Part of a small language model's weights: LayerNorm before each block.
Each number is 500 + 25 x the weight over the matrix's rms, rounded and kept within 0 to 999. Layers, rows and columns count from 0. Numbers have three digits each.

# layer 8 MLP down (transposed), 640x160, rms 0.137, rows 505-639, columns 0-31
521501508515515515469472508472501530493468513478517449511520474488481470486503510489499507456514
498481483477491455521498472489499497489479520445493458542446513494489528519504500534446516500555
522426514506493548517517529489535487502536488475471552493505495529512461479491501552514491531530
512489494490507484483484477483529490498518493437536527541508484482530490541536532493529476493524
488499509513462490489505483499504460484480538503529462463484498517480471500508522459487474491483
540539471539500458529508519502483457525459480536498499540470526493513530508498484496512559488548
516502523520526499496502478522498491523457474509511519502543488494536463517491481503521498477507
494488496474543493523516444508496514490489512514498538481498501485526473517504529525477541464493
531511485487460481513495482521468486514513493502502527531498502530503480480492511519492507511505
479508476501499487479445492547507492505546506509499488520492512510493506489509502533466497497489
455484492509456507473529516516498461531558497527515490514474467473444464493468465508536502494523
493524542502470494503519488529470502490535484510514519507528537514505541483470508510489510517502
506524528528498513484535502488543531447512496497482480532487546512460477522497510511514473514517
530465508549472489519510466459510495483500512515490512510497486485494551484470499496511491464475
515458475474515531466477485459504500493513478497479460500455464467507528501495467494515522540488
495441511462540491486572490481520478489541516466527457532476551482521480497525492508503506489502
507505479497489503506457548479484475466539501463459505524505522498493523453497453501484493525505
513475524473450542511547514483498508494498537515474467469456496494497503495486475487478500463523
466493504494488492509505501491519491476465492495474538508514505506525542511524496497502488481460
519461515480494503462469456506493511478478491522531502502551478493454493497548499485501514481522
502520527483511555523435526501498521471545536474457514505516528471491459543527518510515516509514
522461502480477475537531474469468491504502502503496459503493535526441462514519505463458521482487
526538519470539511541546488497510545510479507490512499521506510497505482527520482505484517469510
550517469508503503508438534498492490504503499520493445478515519510508533479510478521468526480522
526522505524494460508501491514493508525514493519534500523464496496494497484493492522515523498499
482501498502503479509515475495481527489507527511560448481502554521522516488496509504502507529520
479530502522531505516492465519503518527557502507535479467487496564527520472492494519487510532495
524498489492545533537545516564488517466512505532504459509502501437501512503518489561490529502497
473466469515493489507524472559511516481507505475478536515473541507482470529506513488542523541482
496480495497496493498517510501475487492514490475478453498521460495495517503484501517494517506510
490518475491495494463502479512503508491474496493489472525493495524483471496480492490520466500525
487504481467512498464491501524533501490548488520465476522522522519483539493513457470520517510486
534474451516495486515515507478503508498494488480521504461541506529511506487534551480512512443503
475533503500521516483534537472488501494492491459488463536518509535537534554498480505489464446506
506524471465481510519495502520466495517504502478506532556480503507498506476450488481512516506470
520508476509486522530478498521498542512524551504485487459467446514537517536490493481558516505497
523448471515485474477543510522490488498498512517505502493472481476531469511468510485492535527511
510518520505485485509518495505476528499478509512505516473479503496508513525475495504514473498487
480477500514528481526526502471523500508489503499509504521544482522457526494489449514560540482486
520521464556500468466536524508481515481480532508525502540516533472555471507535524490515523547486
488467514513482473509484520487508525490523486519474464539521511471470512491526487467498551487499
522514513548538458519465512518517469505498482490517473487537507459508504519486495535487495523501
516512510515506480526498497505494502475474467537492549498521503507487525525565500520496529522466
469528516477538457460481504499445518530511556522489560563485484461538495510535518458501519520552
524497509473501468484487515542470494497448474519476522494466489525477490493527520479476496480492
477499502469492502498489473535503538482497440498466494482494474523516518541498525497495494452472
470462542507483511496498457507494482575580492499543437464499465579520490451474521518480528547536
493444505559514465511499493526483561504537483540525497523516460495495466528494479505496462507487
453546517537502554503518462468475494512512448520478521502534499534488489498498503502513491524507
479414549479502519450479486531504500502457492553517520433526493513477484515531505487489492498493
539510515514503457514484497462520482492521496498514501531508506520505504491498509524525504490508
499515504497555539452502482539492498551496490465477486517512499478510490527494541488472513493454
474495516572519459557495498479507513551511482525576506489500491468513516496475423519523505517520
544521487537478523476505447465506520492473499571547478483489495488499479503488508515508524496478
505496504530536485512488531504506476503487529500506519496487495503489476467525540539489472519498
468522511470499495491513507455457502501525511482508570509482494498496506562446459486464468474501
494483526535489452476465490465534551482500499482500461574540505544501490517490445514509500449547
467508496508518491493483493491494508530459489498541472523537566453466452515474478473489495494494
492487506498486498473485506501509551459466511466504480480494506532496512492514525522490527499477
487501477496475466513542531490515454547509496487496546510501538461496501547501496500517497487485
508474512482511452524549506525497482492453490501514490485487490495499487513454490536542500520469
551517505498464508506511502538529516483520484516467479528487481496458560510481528512511494500522
477494532508533446494529516516518493472521499503473483464505504456473483491511538519516473489490
489482506523508532494511521484522508496556515462482469514516515514469486470515514512491533493522
514511510477500505472517497460494556513510507557506505525469547488457495523481504491486488469484
517514500522511466503504484501493496516501516510487456504518544468514493551471502499481533517457
532473531512512542519492502496470472550550529509517514454492520480529487478490473506506519490523
527523493466508544546517508530484475470494505541539520463506479498500528483449544521497505477533
512453515565476472475492502488521463499487510541493425502468516482481473519532471495509491472548
460487472503487520491480510510464532459488517500517502469509519498507498511513491540472508513493
511510503473475469520482494519504473492510483555493410504486509493518464482520544490502466541460
462449484485536546471502506485470497481528511485450519450482476489543491499529499518467473514505
480515536505499497506501490466490502515524504478515554550454523533466435493470454510508498493541
556484506533483568487511530481486540461465523518524483542484467538463534502507489456521503482517
484509485499512498496477512502466491501489464505513475456557454525488479490511506492482525510515
489484521499479549516486485527535534520493517488454499488480541480507460510504476507526520470474
512531509447522515535481479495490497510489501524550520491505531535523464503467474456532498470460
548487540501486534486492503476493531479494505487543529501467412529505532493494529539494488481467
491471475526483511486502484513510524501474492485505505453502515486481515495469479500473534509466
513476496537497480488444494478498514504531518522506503522511502532507480451518501495494521558542
527500523523526501542500491476551526476523527499528490483495491480551500488482507480488543477517
517513474497507506514461506494492555496472505544469507532531508503497501498559475512533527507505
448525498482512503527504476492499521495527479488503466455486549505478550529512520498485508498530
535501557507460514462482486476507515474516507499538559477546534466494463531500492517545503491514
507536484502535508500511483491498484519506544493515529542503527518505503491494494540481495510529
530470501513529506514529432537490480477513489538537545525529505483456519505543470507515486479451
501516470469498504481508490471473478509528503484462505550487492494525493470470488547526490493493
474520539481510520510471502532480501492530494482501580565478506527468495495496496515486477513507
521550457544492517490480485477511487515493492520530394465468523484513489456472481519476499471508
529520507505483508505499489459493484497486531508521510507485487548463486505492493488525463507514
501506514488516469518511487480497482482503487474510566476487503483487496492510502515504484527501
485534506530483479500491508533507513513518457508462508502501462566490525534528521432532513523487
517494470492499484423550541527521527472466499480508511522530450521459502518492490484439468499497
489490484521517480507455523464526474471495496494496503510494497511483450524497490574469477497499
521474455502485449520508492524478500534466508522529551487488543480485499471506517533467524507510
518526499523496480483526507531502477523541511521480442482539475521514490530543477505526502494483
479477501483522413490497498526543514536477494499476456505454487501505536491502500497510495528517
497473540503526494499474546512524539561505469502477444503498538508486537477559503491501519499519
489519491533479517488507493516543491512522495488507520535477462484503523519477492528500553496466
503488496520511521560513527473553515519527514528480507518524511493483540492516494478554458511493
499512535494556442465496495511475513540469536479477528511574496531558499490502504476503516525512
530488576484511488475547457464536519478548490482488458482493420492501484518499493505527516494519
481506522500523516491524529483465525474511492502479524519498503561514501459484494519494570474530
489425518514479490493481504513484527506488492540507530485507493475488466520539549512498491493498
498523537509476485505510495505498518449520500538462526462497500523509488472511527510494489483505
509498500529512544467456475533489520512487488497463535519512480479469524529516497459529508482487
520477542482474498504478465502516488494519543528534510476462487497481547530485503505514456527481
522544564507469497524487500483467524496525499511527423501514508519514492526497475545522473535523
482478517509447539523487486507465516479489496459527530481505533557463488497469494498483537492533
512499509575471508496484476524480527507459514511540529501472509518512540491476500475452525460495
476525476466494469460478504477503470487514493471528488506487500514516442499530503477467521505488
535467472470509499514451533498494533521495516476477465497518494545494511497500499492526465436503
513493511464504504531492516489474469496504492496502507525493493471488484500491527510494471507530
501534464517506507550559535495507475481555503576490498527490533517480476512536539508487513459472
483563498475501463486518486518495513514497506532480505503451560514468486508501557493459468525441
508460531525538548576538525531485461497492507494519483521503508500553512562490506518479501533492
508491479517501534508481515456515532496466538479514497499517446489466483489498535505467501500502
518507472507489517476522492497492466506532474526527535509495500497493507469470548443507484534459
479492511523479518500525542490515527527529448544496501508496466483532561494460484538530461503514
528472503488490510495516467515490454523454503506507550545476511536516480508541478525475521486459
510538466464490513503539490501520482498499474487447477531510482452486490509539491507514527465505
510496500493501470532517481540524506480474516512478546480491498490535510479488523471519540539477
497497463465476480521509513488495451493482502508480496520518532537509560511494523471507470480507
529520489548512453522498506502499509518461527519488498510482472492493478490494489494493495521489
485469475510517493473506563522504487519465506491447493502509516531487499492450479502480510492519
527519483524532482477499538514541507493526523531518495530501513516532474458460464514505493505478
464525536501504501533495476474456510493506516538529521528529511522518479465527471473465504505497
547510492499447493471536510515503521491505491505486532516510527502485464488454535563507502488472
436537487488478509531490520490485524453521492494521547476503497523510499517530501493499467517489
522531479419528544543500487497480529495477507492501543489509524537434532477514492500481474529477
514472487522521519454522470502516507484537508517497474491537480483545467467497519518478509494469
484513496513495485521473440497479500544480454472501491463465547489502476552491477500498480465516
466481549499495548493498520490545531478455465529531521498471501499456519521503547484479507459536
496516518512479517496529489522479530442500514504494506498474506540487509485513512483500495477484
480529515510495516493495478463528510515497503497487521511513474465507499471541462504498466528520
# layer 8 MLP up, 640x160, rms 0.177, rows 506-639, columns 0-31
475525515499507519511567511520525490489499494474518514474500520515516481460447490484518527463469
463515484530481508528462475546490465533502512500502522498501505495512517469518508484500490463534
497488476524514512486520508477497488439486491497539495486502509481457519531462493510520522534523
439516484490515508514534490502569501467509480501510460484493522503498487495506443551449506474467
488474534507512508495546507511492506518531481433519472530521480484461451471458489488497494470500
505506465504473498532466522483477515516515470484488495487488505492487538518489530513486488539507
510527458506521468531489471495502442443514526520495518512519481465496449547493530444530545503492
505537505496481534497469540506518517475520537481508524518492485485487506493451470459474553517490
483452496481485524529524560503510511539468537527509488515448464504564465512504522548514472505523
500530521466504481530500541524512500527540531450544523481504502484534527460489461518500480512542
505470508504519543511471509493475483529505490452484492474454485508530497503525519481488482472501
506526490495531475519483523505520542459470514492497467468521502508533547489494470536517499496461
457493496476493463457528529480506499508455511497458507462536492476510525478490530492494510500467
475518472477506460491513485471512503515501532557552517525480493499535474507453469487505513531510
524510467495503439461514496482520513492536550491509489528485517500543519516485454536506488439479
479506478500528502468533498500504504527507451444469512491490510476487478480462520491471521430512
550495462505524536474476482511455485480476541557477478507502477539493537507496511536490461512514
539489493526522494492451510459470504500495477495474536489493528514467465485513538533548467489532
523485545496502533508527534472515471509504559491470495467451530523498487513471474479477504482468
510505524484474475510472504509479500516506486506484537471497493516563501467491441487460497435504
460532500479509485516478526484448477487498522510486486504509496484494491525484495504491479473491
528489466466495488493476482510511486490527495491485542483478506479541466482502533516525486513515
445494501468539450511491496504528501509481521501511491525487499524511490501532558474542503489513
488509495476520484494513483530525475503512504486485505469538505498497512536516511496484482468489
494488475512481476498547522489466545456536523487499499483494509508491494486522513555543537477546
501505516511519498507516515483517482531464505524498528490471562484476496491479496501528461492486
531517464471488494464527495528482528495514476457468493496500536490497460470451457555540509510486
488486523506520445503513488478514505527459472533515492506524518478496492518466528518488521511459
530525465494497499487517542547525502496483504462511476489474540452525482500500512500464488521510
505489517478485512482525461450511478534514499502534446504508509478521513532502518507475454489515
517526514511502473492465472496533476468498473554497534503495472517484513536493527507462506504513
502531527473510472505500497473516514493467526544505487516490543487455507470446517488454487455512
538560505499489493492514496500511450485517505483505452516469498475547497487482521499537470533526
532533526518528489489479491469467505488520511495411489527500502524515454479492445476520475502493
485487494490480460444484464479521492482522503459517530500484514465485452448499453502516487480525
500502488513514495496515500500510486543500490491494488477505501540517498494489496499532525473509
495473531481504479484515502530520503501496498462463504485471503460520472518497524488528502481524
458529498499536515473505456463500505511505489486521498492492484540512495499517472486482530522497
462511463489539506494465530498488501474557505463505500517503482500499546474506502499530535514499
486555483496520528502508502467457530483494519510477534533508493532503468522507482533506479467485
499472524492508506518540521491510537484503490506489473488483497492457497526465499498440532444502
506474512519499489484543482484472452495471463474501563513484533469526479454497499441493512522525
455526486550482484523503543465478498502538519547516514539506499524548527497489532498540508529452
501461481511527490499498497485531472530499517473497516519538513505503474489506487510539509509543
488473506470472466521481527493492533492569524444510490493494516499470484511479511511476519499479
525514451453525482468504523517475472573538529514520466486498542517493446504479504503476517481486
526502514519528468507520535451534519509482493499462506461536522473436499510489556490513506502535
463511456520517500576486505453479523496470529524502498487506525479546505501444490478510530505524
471519496493495508526507501454454483492485507479466498558469462505508504478483453497527506508501
464525517486517511495467521511515467512458497484485516474514500453514487495485518519491501478475
505504485499485494522535476472492511527491535524483509535487510497498523481520466482504509475476
474535487480482586495510501558485480525501484505511494498502511482481495437519497515430497464495
470511493506499508426519516497511547500520480519467523491521479472496538469497456537512486517495
467495523484512493513503509458494476483495516500465494520508464493464537480508508459476488463497
454496459508525502525503452529483503507470508500495479504511514484440492465485525475509504502495
504534519470494541503532486474520500549472493479499510504454515504478495473509541504527475508508
491524515455503495498524521541466495525516521493529518507485532508461504541498491453493485474541
501474511530511514493483556521473526486491507473489499501486480499499506485471530458523513536480
511492490501471521487435513523538503444504495508478507534504517496498518474509476468544519550504
497503499516484549490519520502485500494498525515467475482512478516472549514489477483508494504492
541508474492487512498494518462519488473554531535507473512467487491493503491502503511515497507586
507554493501511488497467505474497472540481512535526513491491549513521493481499478551498478496479
477474497487503527511479496458509540464514509481522488493485488477450542464452512500496502461432
498525491503496429489497514472492493523522546491528509491501486510519491451445513486548478483542
542511495489534511515504484499476467514480511506501524480490500508492505519532500484510490456506
503456476448489544506454512525509530515492519500470469455477509492498506518519513508492550509492
499515541509515470483467555489472486459503502508517506523515501530482471485474480473462524467544
540472499507485475471508475482506497537487537523523495491481510464481509470474474571468524515487
514499530538473480480518502488503482516507519485464492512449462498515523545528518464500481475504
499515484498477526500469530460497481464499492556487440494492494521493527497498498478495473488559
523475424488496526500496519436491498529528507516505529518532505509493477523508517494487513509485
490517434531503530525473463451485510521504512530531501440516489483540547515486551508510509525480
507512492477488478551518476526510550483512505532555508490510495485550475471486510491525481491499
503495544448533487485510510523546536474497551473510498502480460510568433471533483489506525544527
504527479541502490488488465511511430491547483532461492524458519479524488512472502528557495474519
514485517508480508472466493491507511501507517463513502511478518524524496460500523471474489502489
484501501544472508518513494471519484481517490510516475474492493534500483468498452531477518460503
477507484487485503501452539500511518494492520495519560481505475514502503484527515482466493522518
523478478491514508501510482511551497480477511456503499535495557583498535479471497469483527459522
497482471476491522494495485490511459478513501513453503508494486475445504520517513522548518501486
499480505502484520478517475502515572471491474495500500474514503457511500523509522475470464507503
528529512505500498500506514508518481454507482551468494530528477500518521543468525475490490502502
515491519474476552485490549513485479463558495518511499472515516468469502555463527528509524506474
505503477507532466509491488538482539508506516492513498520504479479515499459499497481526518517498
515558514494532477496485467474458461489557516521481527468454418499539486474480476499532478466520
489511511525495525533485521510509512487522449495518477495499527503472498497487521542489557472508
496498546524508470505510500489495444533481485519458521510481504486523490485530503509476530511504
481528513468476530512537452487520501520442509505483484494517507500490512497506503490551532499500
500489499509501531500515474486490465506479495501490518515501537488489523490495457484511516496528
499502476506491511490485488515529484522476491506484538527530491515503498509471510479492518478506
489463487495502493494462493503478508421521537505508495427462456503530518469482479546556510562553
509491457491493567465565510482494516463522525484512500473506516491513528478540520566522564499482
481522473489464506528478489498495524501487503491481475458508488526544503480480469508476523502550
534530498487520507486507492494503511500522512511466524480455481502509485500506503489535537468487
507486463509522496505514453497478507550533498515484506510503523484501422473498502494494515499468
484492485491483517446527466484506532511487535515498539478471515544478461504455472537452517504487
480471469506530503473460486530488501508519512496519494505460519473525549482523465516491483488474
489529453507525492455485490516504472538438486518468524462479470463470490487477510473481509530557
522539525471481529490514441511470494465456498459524533531506506519513447516479510520451479497527
532536520475515521510498490524531545500503498506557517466516496488514511581475519478452461479504
504519496484536545475520507481490483497528512508513484501506519529487505463489488476507450439496
488505496488527505497503468532541473499502534473455520513495487466521467513521496512444483496506
518525524458503482512503495524496489506502521473492535486501470497476518468509530508503530423507
470493526521512489506448500520494501517483533470498540481558466515531497456528468515502506465493
544480517448496497479501494504540482538540472466536514520512515532494490461436454494514475502520
493483482480536528462490487522473556528529489487518498501507502481565505521504473479486524490500
518507478481510494497495497511475486514494501495466538506509515524483536484486511490488518494524
478519482499496475531519461493474502500491505549486523474540500497531478482495493489539518505469
504508489480524540471454518482457512519496545520506505484484481518533480502508497496473523503443
487470453492507510477477504482496523516501509519532494489482491481526512522489494482506537517480
461513497499542508496478457477467439502454530521469506473489485541584448519470523520503472481490
545535477467484517502532496541485471488471538494479502507467493468518496525467506482549486540463
497476441473487493517480482461492516496530520506513456469495517501558480528478488567531517505488
502488515465496485489493511483499489464520484495454471493504502527537490514478487500534542479514
497526477505499497490512487501501506512492476498503546524556489518504485478491518466534520489455
446495486482534543519455472500517483490524482483468507486487556532519497508481486496511480516497
497549512523497526528500465476498498513498514497477484482490470511542568502492550525518486485539
486501495532468462407534496496528482548473508516491475500503494466513515511476480495474529483526
482520527546481464503487492493478500471528513488464495498522527473498536474512511524471505438542
527475480505490479464513538462490552521538515477506523526497489537471485497482544508507455533526
530512480505503493526497539496475492492533504480548491483514459491473527491501496525472506501480
510489525496506513517469466534514496494540479469497492511467544482486567452482493511487543511519
506509507501511518483536488507494502510532485483537528502505490521474508522469489481523526495521
498496482482551501481524515503508503476519487431518557473477514505532516493507512474511480522467
516496569494508499451494519479534533453481503468501517503518497529491488506538489498448472494491
452524449539516479492482513496460517475494522502518516532511477492551499511493466514475535494551
549499518474530458508525406504522510455477489507481506455509462478513453473419528501513475501464
500509521511486515506469493489504519516521512516475515541509494474483497483493522499481467508525
488505543498516530500506488496506577473505512498476464466510502468513515510477495461489543496474
529507462504520530511475536496441465467488496525492515482525526494507475508480547505490511477506
524563489483493480478482508468524502489522511511476513512471462502485491504473490532492506498516
519519493540462502504513548438493486452504492513506503483520488516549542522510504522478557462468
501483505533520442490541491494477555496539522498503523482508513540474484517507478493477503509526
500520488480491532494511496575534496493491488497501495460489514515502513500456539503523475477482